From a checkpoint of a small transformer trained on Wikipedia.
Training: 538M tokens, 11198 steps.
Each number is 128 + 32 x the weight over its row's rms, rounded and kept within 0 to 255. Layers, rows and columns count from 0. Numbers have three digits each. The size before them is the row's rms in percent of the matrix's.

# down: layer 7 MLP down (transposed), 1280x320, rms 0.0537, rows 348-390, columns 0-159
# up: layer 7 MLP up, 1280x320, rms 0.0537, rows 349-390, columns 0-159
down348 096:075149166147087203096141114193159114108161139151111130126123101083128162087084177143106123151111141126128177106149099106114173159143086141145134190108154146154099165124121163164149153136160051135167066176097153157127135118111129102102120140123128118148087131076136144126078105136115096092185112083183099165113125075157154123121111150124146142113154138179103113197107122137137125190126115063127176158131102098133115147083166120181125069156147140134105167136131103128097121152163107
up349 099:170151173133113066123110139120147108111147072169142176144054124147141144157122130109102120106119136141134087136117137155136162125135138130167165149127121119126207131129126153104082124090099055152083068162110100182109061093153152099119150108098200171120192095103223095110114098152119149139140104148129095084096149190112199137162137107145089135078147187053169139161146114123130109144143174135087142132152107152181179113146103131153094137100108120086136176142181150124181151134134132
down349 102:127128134106119142148118114127083135100163141129150123115129182166110146094151128120146188116147142111112089120146154134127117149133214063094179150138117136081165090150109161169112113112114087135138181116097070111126075092147124115105137142084117148110150157121124129116076126110098191130114141081165076141151112172115079092134076126109125089171167134128052089100145132098160137141087200090145174185137161197110092146106127116148125117097108133138163145147118179136158121134099141
up350 096:181104143103121143162137077144099139137142150185133151146161083193114185144127089138107158086158147095111097161106158056119112132173108125130169164136154107118128168110127162159142088085129133124153149075127121110144139174098147122106128076130119165117196150139134133128053115181111140110214181116138102120113127129199047173123104137096128099179123127071122082178047174164140110139125098129113146188127192052162174107125168163110137100104125112130121134104155098179116176131077120
down350 095:065139142144160151074138154156129088175118108174120126146164111096121119134137176090133164191100080085148138119168152142080137096114143192149117153097123100143128162156161155147114162111146077154150053138167176132116145092150104066133124120147122148138154126135052127181120099130171078108114130085111103156137142072123156140142085110138116153180144157129124136138092138147120143124084174016108139099110100102124156139126180126119148085175102070119130123083174156135117127109150106
up351 099:097217184132151095069066189118152100096080070108143138140124110109189139133193062153135100152123104140100088142097059101129116109174122098096117119118118139122125142127084105163100101125187152091140161185100101122127121134130149113111144174157115112125141143168116177094154163178130077134103145121091152079088121174091097080137168092152176160113095109092143122206139151199085149151114160124143112169156094097172138082067185178180107213150126131144109047156087155125160132150113132
down351 098:067168105130062091132122105123171103118100145153145115053087152122175141193129113167106177158114098098133125136115182182107178114163080105132116128113146113100140165192133126111188132148191091062115092127124103159166152100157077123166115199143124090075124174093106191126117163132179075077115167146163184109086128102167140106107105117125063162142138107152136151167162165121140154207091148209142161160127132156175109125113172120091098153168118140186111063165183111134126140029156158
up352 114:120146129138123109078162112157127121140116159105123069201102105165164103098147051131090158118150133113081051100086151171082150118083121137148203143155129108153153105159171147092115096127112167098136136119173137145107140117163104150134162088090116134132121112154180190139135135154103153142100139128069108122145158094137177142110166033099097140139123116127118233079114140091105090149143185098107106121186130154159120140107089160126133126109118110127091136128071146091133097115076120
down352 114:093167153124126138094200114107166152098147104161119122145135154140133109110155108116126116119157114160071074108076093147136140136079089187172151110105144084170112136124143142178158157125043115147128164110143127149165122127105146153152191126080107154118142141139163200188120125153108138102128117099143110159104121118080129158165152105101091125131126108133133162114134081035138142112091167109111080098143126081092055148167142129175204183112084118123070177097067147146151116114087166
up353 105:189149120150079116127073144092112089110078155086132114189086102172130124123213114138096177048119084081114098085138217150102143139152171100167113132138112158069163088117048135144152098154169114135081125142155141116164120131124127148151102053174139071131188158074105129155132091136141143127108168165115145108159174147083080141147055161102113150114115096112133162130164098125160150120169159102097125144171143125084116154142165169113117122141091087145103083147133130083078067101120171
down353 105:147133138135110123119066091170151170142061194133116069173114155177162141102214102127113173144116171162107094121167184127117114149150179174185133119140167172137126125100066074141120123203132101088095144069151134092204171149095150145145141146097117062135133160117132117155146130133144138128095157139082167131178132103120056072119080094082130185131179139119104180146092073169132107119136130174150174133175111128148110136148118137128136162147171116158121127173134167155125145140104141
up354 106:106118165100079125145085088121149163136072218107118199163159171080054174147100115097103149139059152109142106102171106197069120133159128053141158071142141166131057113110136117128146138140122173156136122146154123038144160157130143129133133154080144110086117110148091117110109116182123125116088136157116127109215149119103107119114077105167138114115206097090098192124155179126125136116102145147108120154083131176104119079102137204070100085140154158166138075169098121113117084110125102
down354 105:115103157078161119102122145131114140155128102091162129160123124110164144103080180148186165096131184174081105087154099149107148063104111086098156133088143152150057102094131134114106116157158137165091064219147120126141147138128136141169103100087135095156136131108115103128155106166194155152099115143122135101219172138116094163142145085140135194164185066150102129095138140153100129196158144207141160168146126165065122161161215112132135121143116104183064106150125119115112117093163134
up355 097:156164134106057166113086093190076057144068060099116090113144184029126132124168117104141103134152081122105153136141125139160127146117133143100125103123121104106098123105159188148095124180135123166142111106172193097137132107141105087152129146125098132129114113191113161193123099185093137091113112128112118124204139156202153110142145124135135102131108105149160176131194123123094127146164103122130104141172187101139138147157128156126110112146202143141063116199146132130083083147144188
down355 096:104181150086081121068131135105148097054118152121139157118116110105194098161116164092144100108152188216148122116187103065150126122068111123125137153113153111142156067157119135146167020109124121157188121167107117161166111108139148087135109157128144159143151082151160109110104115095124163150165138071120104165082149090147106117162088108123111091136148192155133107104127135162070171143121096007146145159130097125118067090077080167127109169096127144093135132108112155142119183081130135
up356 098:137109140137119136142102133100096165093116118121101186179157120162092133120170123075117095106108143092138165125117135126106161093140145135118167118117040171109083154160056127059138061121141132104164152109134090089122117203140114139093146194162145155066164119153134140137105124108101147115104212164151129103118099158172112134121072109182078104171158122077107113092166182115128133131083120122151140118104105110105109186089121164089100115117103155126130119135168136171107205077127121
down356 098:096092127164168140136201136105084145103099161137114139125157167129140120166132166120116154126229136155074121124151073059172143123113138191143130119074123120130149156156076150149097155156063129090109159108116141089197172143132102084163105095095156099126128166127123226142160068149128104109114132117123133113087161084081089195058165168075176156151148121117096148087155154089129147143151118039135174148081106182122161125113140148153162188101110195167091103170124147092136124144091157
up357 101:139152080144075107104048136138108095083059181193124114165081119133116128127136104106143179045133083112113092150171135074113100158103135096100098165134058113085129060129146112129126137171157176127144076125183146096104141133162101173106067119134121117119154147112123122088103158148133107144168229136065113116170121175150114104140132114125066071109098209149145095181111097179111101079128140130093151133122130057140150164153149122146134110125118143140091138168195109112110079132120166
down357 103:124155061096112130123114118107135106126120169150143117072087102109102122071149146120094042098181120189111132190128162077162073180147159095130108148136116150127116116153087135136113097105123112087117145079100146153093123086128125051127072130149114133076166134129169142103050119166153087145116173123140079127095133120078101130140118096134141174125172125148106174198120186130168087129088114057146146124149126154095151129166135158147083102142114151092079126163126119147069122156129185
up358 119:146118121104136164136123098158154143107121175201153131146082034112080147156190143154095119099140132110128098134201153126121176125154127132133142081158118130138078156109089142135155085095190123170172143159199144116077176125229076164161105086164120090136212116133155141165185132165090138145092170137113165142139143079124111165113143064118075094174174129103141111167060140128106122132115114117121066166099131121113127074113122114189091089161146165042121107122114157146196124167159181
down358 113:069089145133085136111106152069068129100146093100132061096151126135156071141151182155132133128186106100129098133182086093137137138119156156152145116117223181115114158153096111164121139129050129164142176132149115068076168097131151130150146108170138100094128091139199205091093147129102176179144109155148180120162091138122119097090165145092138098154087105131105147151160118091122098111119083070142083137083152181110105135122126149138175122107112139099122129137130166126125186112105121
up359 097:144147152126139099127167099124123141140087140123191114164105107199149124139145148127141168113093124067103117157102118186055143131117167137087131112109100183104132123062118122119101101101165121161182124154118170106154151102178127067165168149177099133174079106122144177125154145092079130088124174174110127111108158129187138095136127103107159136174163125143195161099154096147117081119092164145107138132152098153158167148108134150134148084167166155108098159097174183111113119149098146
down359 099:127118111169132121164152130102117092117110157118108093137075149149134136127087111150130127157112049152148139109156115122129090143123114136087139142170092205172169136128093138173172066105153096043124108126155133157142123110155157151169161074120133084136152157103156175133141140128099103108095127162115134081119144165175154094122163166084110091150088129110125195142105140186121125165156151064163169134140095123071067169112065137130121134114091130179124054116166167141098111092098102
up360 099:081172112093103120110099158087131097131141129157128140176095134121154167142104129106114144088112126107114121098075089173114175142157124126115144105151099143124088157129122118130147112152143138139186150147101084118103087121143070167106092159106144130097123176134145139123083101167112033060119131164085185074120110112188101140134121111145125201166136147077128170174207084146138146145196138143144121183157136184112168178137115104128114127140159083154068139086160124144115142123122142
down360 099:109166165136123184132027095149130154127116135110191083146119127013093157165132157119195109114106096115109167108147167097201153143160111140131117134148085127147077112079140155058138122063086079160162111104129181160196141126165117175079072172081164141063133137131089116109130089117129129135156176095132081124133146133165184081085132160145171170152092127138130157145166136132210157157112106079085132122128117160101123121197093126128121185131145146118124115069160133088184089103149132
up361 102:073208155112086098120094095171061110129135093110142157173141072119082142135127117108158150113131164159084148150144153125085164169149149148044138143202198119114116123153149175172114145158193156108203186178188133119089113170124148158156161154129169145097130116149177099086092054105128126159107137076121116086123174115137101158152090101140100089096079087127143188112104132110130123144146099166161124150132145091152185117203159131143140156082127122092131142142116121111084092113079178
down361 105:115102112137143110120131160060136093096073105170172153097182150186195150157158056152091145097132150146091085094103152125133174099100132114198098149112101110092156112104074186188121116162147112090098105112164078092104159082159128121194152083141122117124159182158165086107168110145110134158117135064104072156118094164179137087188132165152104121151136129144144145022187050174122186190191114175141157110184066166109117142108164121136121107164141107156097149104096193125077146122144122
up362 097:128138134150083131092127153132095097074143155156092153123152110140177130165130145132156100146203114087096125135134091144104129115113124149140141126137083114091148170122118120122128147102121128123091150121124153130131092148157120157125076146160148179081141154122155194105131124077093053160132108134141142141142153131151050140105164123142051090122115090134146131069064130101071123185111068142130120192163152105138185123118128108164128087103129118128092124125094151185156128200085135
down362 097:083125232169179142109173112165175164155162150132115138165135149093118140109086111093103193097082145136202119114132124109120167148133138148133128141152142112149156169141114109078118168055135145116136135081109129135099152120111119145123160184085119114129150105074120103151121138060126177139102125119103146144171166154093169127081118105172147125134140136158099106143171099114067139091182164085122143099173129152091103129129081144099097137153142047146155108112088111126123147112154157
up363 103:138143149115133133109141152079117110124128108138149142079077052199162166073129170155219100170151092119071135175117111125057110124154093044123119096115062088148103171160127140130093059160173122157149146090126203104117130129106107159111135158152098094102136147170085058170093088162144158082086166093123134140117180115169172140092074132167120105133197118112136154198130153153158052089139163133178121116107141139138135118166152124117116135131143111079121083098131105182140154095146116
down363 102:119145135123119137109154086153163137203087164115127112135078162107100144178155159163109177158159125098136144112213146111133136089145119158095192157128090098166111110126110153170113139142141195143137063134125114073096166121090160151097142119131136172113152154164094129124138154161163132134114109100107139142136174138143101084107109181140085143164128084076188136061127149120130090046152134201124147168129146130113170132133089091105146118136118152099137181149186127107121136081128138
up364 099:149140158128107140093126218167146094143134109214123059154174131148106140135199142112137185100140126109110092102132068123074105125185084108147083164123116090080113185129096104146157049172166066108123130129127150142070143095134129142163109153093093117158136071130139173126174109159109113103172098146074148089127141124144097088171126073134150128112117180125120129153192144119121094103128106156074131117177166125125180136040175153161125125170128136128095120129178106192105153146128145
down364 098:109149131147126200080100111124101133075109086112131119127091169117127088106132143084159135119088071145164096157132104150099120096141136143071152147072160119087138169103094141091198149118061073158164139135122144140164190088108181098079124142149095109123123088072156087145145154125182134137047143110132126164134109101166198089163097085141189123135107138169159193151148135117110060121142110066091162157142126132136104093115166178158146088101119089133115115155142123214106112121157105
up365 098:154147161128122114112193072136099168123155108125094098102162121141069131109157166080096148154166135141158106198128126134111101125116074091155138101104083126162109119086141112131140074149138180199171155170122138135184122202133047229086156150151119116137116156108135124177071071160078067086111109143110087102149132090150092077158122117139126088153160099147121116167170096056129120135159169139189146193155176138103174072144173122127132132151156049155133174111170138109174125127109152
down365 100:102164119089132098133086134135139135235140124147135105149122151087183072135162127142135094098191146171109134139039127057127122128104128207176163119155118147104140094090111117190157108132099177161154141088100087144167092156154118121120115114154120156165113117136063085138102124125057124096162105111159096142172134108139118114091104161154090137171144112129079135082120124095127122163083115056143179149115107096143103121147158152094103157110132092131146134121194051128079116124079059
up366 098:074139160112116195107141160130067132096162122160115103126185098130082111158107117163138118125197123132141113116095102132166191056145123142123117093115104087111141173160148205132135166155127086174118158119116127122126137178117147135116145149162181131127105114128112081147152105184129140056164111140116135123089098154122172093168096159108160111071105098104159186212120156130118113125159132111165113103154191098151136104124051130166104166074121086092115128121112125106151146111117120
down366 100:118130097125125147142113092079121096137199091159185095111167066107124138138155111182176107143156092083098145102157135099125089123153104168107144121110120147108053159111123124153141102085128135086098151102130108141082128137122031064163114121069127194155131051141135137068165190111074128150175146122136125103096065167176164145083162073108087123133177135166102096143199138118064144123140117051133135114104146129149161143175172101149076113092079158125153128155152099066112145080083126
up367 098:117140157131156081116132142147126104168142126105142060147123133180103211141156117080176168148078101131144130184124177119150153103104165101163136147167080115099117128164184096058118145194088159145106059162090147096101143138155159106136137142138080092137080084110146073085131124142122069140134152126103104120098140129166096145190134125104107121156121130095157144128121138118083189113185143154170101135129201128159131149152129168097121144111109140173136084092152163119160108112124201
down367 100:151092127177194181133148144126102096102129109134101100096151147171073126126151162186156138149178059088071109095115082151150143125089121116179112081142160147081123122157144104127147114182120063085126104090180163096094110105119115123098152086106090147114115115094152160144134084191100146087105129120146127081122077166134121099145084179059156129137121153173173096135112162118124131174112140101138095124092115137132091172181137168168207101124138116140119118113153099079167087184134110
up368 099:165120118098045102083139142098139090095097079112116172136186084158172079123080142115156175152187139112115148074112110122160114134140121110116150082123138145116136113170146170125077077099111141152052119160123136141123092149086147143123119140134150218142092092109167099097157112137107128123108136123133115076048084093130102210132099150091163063099114127144131179094090124103123112215152140121148123111129150190123098133144128186117105166089107189119100169193093135178184058134142157
down368 101:169112105108087080140134115034097095115117159096119119126081141105103127120137094133093084135121130147135101143066157169068116092090113143126147129138135123179153131119103177115125164087153181079138082132144073155138111132145122173073082157142124135014124121116126161115225137186126151130121129095098137112121125129146100092116147027108146119173103093130082138095150138115130105136203120212194153102144101119071137131135153155132072148096078146136152146154084143130060143157164138
up369 103:159128150126139099114126150088126097128149122158112127121174158143086068165157144093122117077174102149180120099119082100136145164117129129090125115153088072153126119065109177130135139154084121161131145105098146115136178152139033082158190156122118130157149156120204116096081115108129061072139162169098132094122119104146164145078115142140204130172132111066146151139139115153138192146098217130182122133175129162131119145091156187209101132145112153122100107148147169151100173141107110
down369 102:173083158134141138142154060113208146121125062171134165107065152152141114122140171167128145130117113140124104105149129080173119150139141038153097109193144136160144111093109172092095081154088131086096142092094158119164160158141122095154146141201141136141121107132105104206086141068139083192112114132106111146118150122092134098132127148125156105152085124066116133124104174084172150120104151032132136114113123144097131111088122167214139084160124066129156087134050163159093131094111138
up370 097:125130126131134168103141065134092073088130093221085144165125167142139146116093119129112115160153110149132172161130124092134160071170192139108208166131069135142099125125135109034095156131184095101144157136121154115142121133165082165106129067143089167208135107133129136195128076155127083097122140127159177122197122185120105131098081102185175142140137131130171137102144075127079172139109092139148087153172107111117142113154126139116115131101117178151086113167113107150103057154156145
down370 096:169088113204122162135187088153096111130152108170100118165114106177106130132125148066109084135169134108094116057178167162166188087124141081190145140085159124141136118050185168111098108107125134162104169146117151118126159132173059091088111099074110116193148188093123129191143095163058070109115117070097144210098128148119135118168135088159120140115103146181117160135160127103076121123081109114141133153178109165103069124183118109087115156179117100167159162126108186134080143139110122
up371 099:135184147145147166087098138141128115072112124146143140137160146106146148107084150136152138120139055125095091116125143104083146141106164157147185174109102128138142159148160182074099157086136116167146150112087124192086105133121027159123096147142116104166189152141096139126135112143079090089117136166148155132118158158159183206112087069197144130132124124159107149174134123162146117124096091116149125171147146191127156112130090173131055201094136111118092153127165152141240089127104130
down371 098:111183176144097180101085146123154167114121114108169069148165108157114122119170176128078125136078156076103091195128095113139083200123137149121140118146135179140113186083143097084149191130109147185136051198090094147104107138132062104129116150131130151046136084157136164115130122123128126169167178129118145105068099121143132152131126121131165137176106097176110158123087069069147181126131102119091114147151184119127094142120079146116175077101120133206137127136128182113187156156190153
up372 096:114131126124137169135130160143073133131093118152139102129083140171177160166160140117091147119130138129094116074142152210090152107103114154184182099106104151113105149089149167121182095174133161103152173186091093140115137126134171102098187107145086108121144127086137122122140094198135117081134139138153095090065102137139133112174171137136158114155113079144122105126077212151192127156173136140147089161188154101154152136121104110101132203150137169126122108192121153122044130170145125
down372 098:165099175139166114102176116169077136100128106131147107069137093127117106105141101136145093130105104140102156072166095136163068056081124129097138081135067179080088145191144164105146072146177125129102151122145166142151099089107113130118084111126111107145119109181164090123120150166229108173120168101215130170146165192115098172132136098114122152138154120119105160084141111110152162125093120072134139148093154154111136098157062121148186163116124146185106103114132097140163106140131160
up373 100:187154156117134111115118087131118135214128103131080044120089107099108064106148098122117162133174199122082100136096079145118105132133109129135102101102092122141123194108131152124148069148126064098130085121118134129062118157107127159107129127155127121065070120114132159127089094151087142052160163108052083168138190112172113170141179122140164086101126153116131110145161132178153112135180161139149140126140131169124135163119135122155087126132142123085134136117146124168144113108183147
down373 101:137132077138149136149068191126073123128104118127128176135184151063183085084158147127128130135143147140087100148087160158108150135168135098160194112051139072123149110128080104128150100110138070137139127082154162071121063087162141140106168085204124108113135129124085152188079176135109111109132142090091135111108122100141148076053177118066139131167104140116133063098117128126133168152155154210166170135146096090142156132132149179112125112124183136129190102125202116090223137149153185
up374 090:112130109133135119153118138118138119124147131150089115136167160179100083085140094079141140084120112082160150090140138109029173134103122109126173155157165161099120080059182123106158095130129103133163108076123154117109119158128119090115092100119086196157174164141089143121108150127155144153086138131096099106095097085072116120192101115086175097098118162143162221097129098144135093143126150145185087136106203128181131210163152148123141114127125121134157058160108202092139080093137190
down374 098:176142100112099086135128117098118042162098176094133142125119087163123108134134150133099055145202172124091154136115130118128123180141140091151112082097069111160158103122100118130102125068113169142112113141102120137109114106198089179176110084182171156099152177106159165070163146170123095102164098178066174101129122054106138176139145152090101167120161197128151106125103119080138142158111134167121108170113113081069123132155103120132135096079123140111150123132117085120165182134117165
up375 102:132142129121087110126161170172104141141094121227102130122099058133105077105067083137133067140080135099091177064075175114108112112120182040116183079140160065109056114171158121097123179161122119156117075109142120119107148143142085127159117126083078118164090060095141132126125166114093125114056089167109099158156106186142145150156129074096105157090198140136161114157174162112100152160158103141145077151105140104069121071115076132104123200133198143148143075145159123117123127100153145
down375 107:161134126142109117148073129076149092187120107177185100100113127136126121102071145192160131215099093179094116188155134126163148115096086194137140183098185155145110162145083120106119159100166137108085111141166132093108115088144136164121071133105111184145216116085116135150172118123156095160172076126177164123160130108158150143090137099149111144096140100154181136114081147118127175113129134135123132090114154159127095156063125120171153093076060093102170135153085099099121115115093159
up376 090:162145129128126166055057112184102076125155084096103076117150077141107150120242074118117150077096073058172115160136127157123112141097127145114162132202134164094127115125162143062151149171141110128175125128142095165108108200102112128067100159129095113138077146163131123163135142100110142132146162065173138099108086153104070109089162121154110138123182128143137146094222110180080135137066135139166114097094168147116123143153093083139108142184104127188096121111127202121109113191123151
down376 094:187173118102122193043078135125067163128153104111144144099147108057155147093133148134158110149093121147147158081167141141129172140132123114057165128100105118139094136172131145116145124127182084103114100095098159140111107125124140149067137092126093144220110192162145155170101120062144127182103189137141182182169152152132155089100094087134107136092176092114093149146169129117097115134128174220116188103132184146121148111145113190164106136163112101155137130057116128176132112176141105
up377 093:170161135126141110116090157094150098151106133139122163103102129100132117129104108106086098161143140082174128084150152112138111133127102152197127154103109134164116128128051093122113106187146095186164126136102125178131172141174120102144135158212123075135151076096141110122115114139090080132127089100128126131167157128120097097097169170127124128166141161013141088103183142179141153097101092123136092174109128137117177134057127150151125105140136094135136143135157152118090146178153153
down377 092:114137120144154082134183120156188137117097123147038092078161165130125100164105148163161151165098115142112174081152092138158097102114069154148141166156101069178149123150174123102100108113140163062122084136109151079133130178118088095192110134182148170186090139131136189148109127119117134132099120104117111146119154049130110099179093106136132117105126143134150136161142157163166119117129161029166115073095119097103075179123135112142121123111119119141137105131140156127084103137129181
up378 095:192207154106125081153127149053103146154143147171121123093166114170135135123110116115150144144097099103101100158178124120095111139129201151195158145158140116154100144124087119093183097100120163224104118135096124119108085105153121090142131122114159178138132068103113083119129161118101131096144108148115059112097130168118100113059152110135136078098139102112089160152208143081114120081182133122097102123123130111123089118066112163210135108057111135083107119110153095138154163152102131
down378 099:141136114175134103122099144109072091164123168153140139186135198120141134153141132127183104167135123186132155064133175146111129159104163146182122068133147111220135164156121083128099114075101146098167155128143147104115149120162128122180115123088150118139117113103126150181052205106161074160112084147092136069158102142114076173147126132131155137091175148140115154163114102142156114127068147148098125103144077192120055097161147121160102141150095121145145114128091101158138183075113121
up379 105:078149154134104170123082188120143095120117133098090151088169175130147121082120117070123162135136136156108155114132072113126153133165148125150099092136133080180163085140133143086167120090149116175108141150101050165146133201131074126116117126143175153136131078055133145220039172140139114088136136131122169117149213160146192114137132162099137091141159089153092166175113109189139114145103067150129100127154150164145135125148070148150139142142147077073128100129077103152167109099068137
down379 102:082101160137132090119127166133147122124136088128151128132107115119129084111192091127064128057136117195146084099155142149125122153148127168091082082138114107122088106129174063103084087190175184114158181139165078151156113139162147093188144120138113098136128137149155145129108153095146110177106107121111118101149149187121162118165131082066020192100155110214136099166164127121150115161221160189087078146155141160120099089138145141124109189172105090158146124157154139143132159135102116
up380 101:164185148117088152098059180101139150102163108146134089168123143106120124072175105048120115081142092060143089108099052113116117163155114000096132121116142187217110126148090162105150158135133077148138142118130079124047150132109124147088077139173123096104079132149224178112112119111138134142103176131112158125134109133123169111122158156108139097138157127168213102133141148091114148144106166110117120173144124096158176180141129131168073085161158121153127151160120175059187102077155132
down380 099:130136121156137168117088139114100178106087168096138151111139093085149125134130151107158174146089095131111194154162175100146133216165090140067059147155105144200170089150181164129102147106116122118087152111101204109086190142162126142123131137132136128122122081081191178089094167065062087154190148161074137110177126182167083136138119125116191161152092138122162109076151102067120126121165152109146153154125161095142091141167173089160104159117048197094133122147140139153123148188139102
up381 102:145136099122154132111151139185125116157125162085089125170093129142157079085096111010120141120111116099142078079117131133157153102131117164129139140153169132078122151090115141116097100161173110080064102152129142150093149124127141167105143142121135129116135106085199146122100135155105197114092126120172159137114134104133135134122107079107146104165184181152165132173084150149132133123093055136087035110156106194071123140072137144156107109212186153157120116100106113159158155209101162
down381 101:121141175139125152136104115073173154088202165105172139170168114135162104141086142164123171141108135123081216097108113062138145162097105139077161093165130170094145154129114149151125122117124115123172154130140134115159177145151155164167113115114100144123119161158169156150111150122145186115088111160145171155121130121148218067132079156190160066172147118159120122133167071105109091165087128000105124137105083110072158186142135160150098082115142082134174143154150143120143185180142078
up382 104:100138086115114091132095146167120125128122161171136177155124129154178114128085126130105147119147145090102105109120095116146197108096128141146097132120131139144094166136124127140073117087097149132081140095080149096076112101197126145127176164168160074077120057115155176155104159166116109134157120151120115054100207115193102099075126116127040127114170130160156090092142180171105110150149160135130062097142123099179126178143161148205136116121181133086066125109146125109128130124098140
down382 105:103125101125105165084152148055142099049126121104166190153129198117130081062096124114191156137131191136149125129115163150117111108185152072080136157095192048221133166084123149088165059113112161111149148159121161072174063139151197115136136097159102139078138103110102086117113139141133147134156104095125115124164111141101128098138101121152129124130096093200163105128170138133094188124109149139104132113118099155054149113164122123154060146108146127136060141145137116217130068174099117
up383 096:089162161144149116122104077211094109125087086143054121082092135161099099147101092088152126148151135182094116120100124107149122156147103158157156166108113149106066187137141091135116128142122156122144122116091173101167154070159147116090138064106119099110108046123105081100139081136159076131147108160141154050130148086147211076112129102098126093215135098104126153135118144127127107133148075144163151156113143140091101133127076145156135147096224168071096132089104192183118123119099123
down383 099:107123141134111080153105121102097092163084117129162205078146060097092148168073170134112128116095096135123129142119113156142118153146145145058159126076168214062139100108143103120101112086157137115154093088121129078129092096155124129164087155095131164159119064158123138110148136137185062122177167082117130102098151133139124179144174096163122085066108140123119149122154086150129160215211060156097126137115169081122070141113194140095178110145125120113139122141182181149176113129109176
up384 100:096118166132131124002113116146132113174145168127119135158141088113086157090101113107136143125109184106095097139151137101130122138144167096183161129133147099088160105170119129124149105172146173104135101075188124190172170141148106132108094094120120169127123111142160195086076162117146090109122157085118142148125139135149134134140146149120176156084069140069142119151105126111114054093145137137095115109168121116136166106088136113146118172121107053107110155109148148122110112154119116
down384 096:123092112162158112096146123143117054130106145165189144083121176124091118135073133113126064122134134152131107142108103108067131149155111152097121115155137082111177106164160134119153127187124136141138148143110108179117143175086090162114166143162093070116083136152118119160121042118162165071127083174137121149111110137054162125136152170111180100146106164123088168161130123151091077126145147074141125103099167127140190118118095172082153101143163156104107147045066111160119130087077089
up385 102:151141097117133086125114092123119109107130120163163096166178149122100099127116158083147119089139060071140145119158104157096132162143141168124142126142060140110114113172120111139103088120151064149119098146098101138087127148138099162141159125119099166108113161117127128110138078148029062139128215194111153046075168171135146091114123129159127106145119150084083124129163103176114145115119149146137120106139078092122112111066126185157095126138115156074140084099096134145151132097125130
down385 101:158159153174141125153114127116151110126082143142133109129086152146132149105138089164164143148108095079161131138101081152118114200115107149069162145160134145101185086128105165075165178177129132107122057161119154131122067130096101141099120134144099108104180178175176167122115150154112146122083121217134154147128174095110162169132172184146167108145129081165073154087141128164215103163112118000114144140159105080116092183137118123119105152138147126117106091171166169117103147133139100
up386 101:131137181155097134110125171116145161098148159116132108114062154157147142114175103147108142105125137091159091128111089156082157086141169068129152170137097122087104155160104131114167086109125109172109090161096131050076122142140100122149127059097159147158116115165103102147087150070129168098135135118130141186031148185165099134211148106192117114145127087092154102169128174152121142163176108133105099110139083139163147084097059183136117117123191151044087102121096120145138137150143163
down386 102:052164118128129114118127150166119114163104142067178110139182110178168125097081141120121133071170139171098140116124113120143093095149114088091147109099141165063141139150189097101109122136148126174076092108109154087184133194097162170104100112105189128117172152097106092101152117146115130129105116182123130141092125099085084114113179082134141140158118135156129135172098164169137153114162118172131106070082076143100124120104162179167151213142135111146098167125119081145155163144102060
up387 106:158142130122095129099123121109106155114138150124139137098117096138113094137125069120128105187136075080138110073144087151127120111145143070107118140140156082138094114144070148088108128122154139120129131100177106153146169162186140187151117096101063135185156098103130220192089089116136159101129119129135107134156094145188110166067112127146183095100144108102113110115123164150127127134121101136139116127103103154130141163144155201181055096143190136112138044164154157160104153169134121
down387 103:139149136126099156098140111115181122084106136130132083080075111091135116079091184128162104112139145141165163124150132129174130119128130130104093153115108110128132160128107132092113134143116129168127113164167154111137181110087099186101159106146080138157125086175130107092090073098132092188177133090105128140119137129087156153161200138133158107133117124180062056200132142097142163101107112170087155187114160159134081136150140091145118098089129123171141158112126177152025147103158116
up388 114:121181143117095128101136135155128071125128163109135062099119181144154111090154150160129136172165169105059167095083147158077157114110119081114090093161130137176128193110112181111184108144091128148132131163077145108150121105105097113102123094107091122125106150106144107119170104133104122113071087109118131125129126132140173099133108140115124120112165137136139213185114163165153177108132147154131066128206142148077206142079133129104129165113156093068088120077155112156119111137087123
down388 111:140108136158167136108138105171143169079191114136190136111090151117127135090164147132115119093139165101130055095202173110113127165173110132089143151127144112178095078170005098148104148067122121114100128147108125094095079145112120160093131169122088101107075104122123129115085114149140145134123088148157125136060164135135103132112072112092115104154128157131138095126120115146135150127125125179108112156169081065150144112146158061162157165133104173129171154092152126143111126191147126
up389 092:074150188108147118182087110124133118082148099124088108156063140138126145142144134113140140150136069102183191146166108116139142130090135084095111122161150146134066158165078093151133119140196110162159143054187182133116121156110085137135112077136217111162081124156121153146067156113111107105154102131142110046139122165161134084130079124135179136157140096104100131116129106130133122134124122141144146162119144123149129159081119112085064119096166100008136111110083157073115100096140175
down389 090:144087108153173111139175188114119107085098122110123164102166095127081159130153132166076116109149143110047159134147148087141133156121093113145120147073164139097132131088155110216135106179166121110111117164071127114091182154118165074123146107148126097139127082182166132071173068093094144179152159078140070111088145166098048192101114129132129113123104171209130053147111092119105172148105119065111144166131121138100118089181106134118134123173105093152161158096145078129183122170134181
up390 101:205141161116100096125106099102125160065114130146066106119153119157104062190082091124138145123161135131134139077127119101117077156125129074097094105190101070095105113143135142032089097107127106093088120104149115106123160064145118161103153137118118175168128089113208112133114102135057104165134185167094073177171176133107091191181119104110173054122109097098125140147143216121068198148117178131149105154122134131178147127164102115134125116094177131082103157132131093175094151131168192
down390 099:106171125109065162107166146097127091086129135129073151091158077079155141114158066094204083120183108137117120063118179094131129183135166093136059144117155093115090102143100152132143088105156129112088118139122127151161145087112141148096145132131174119133127136123194101117070119126132159154145123176096067146152160152099165102160155181091182086158118163081142072169077129145174131101133161055134137189133087142144136173094105153208127179081137146113112162139091105164172106085170161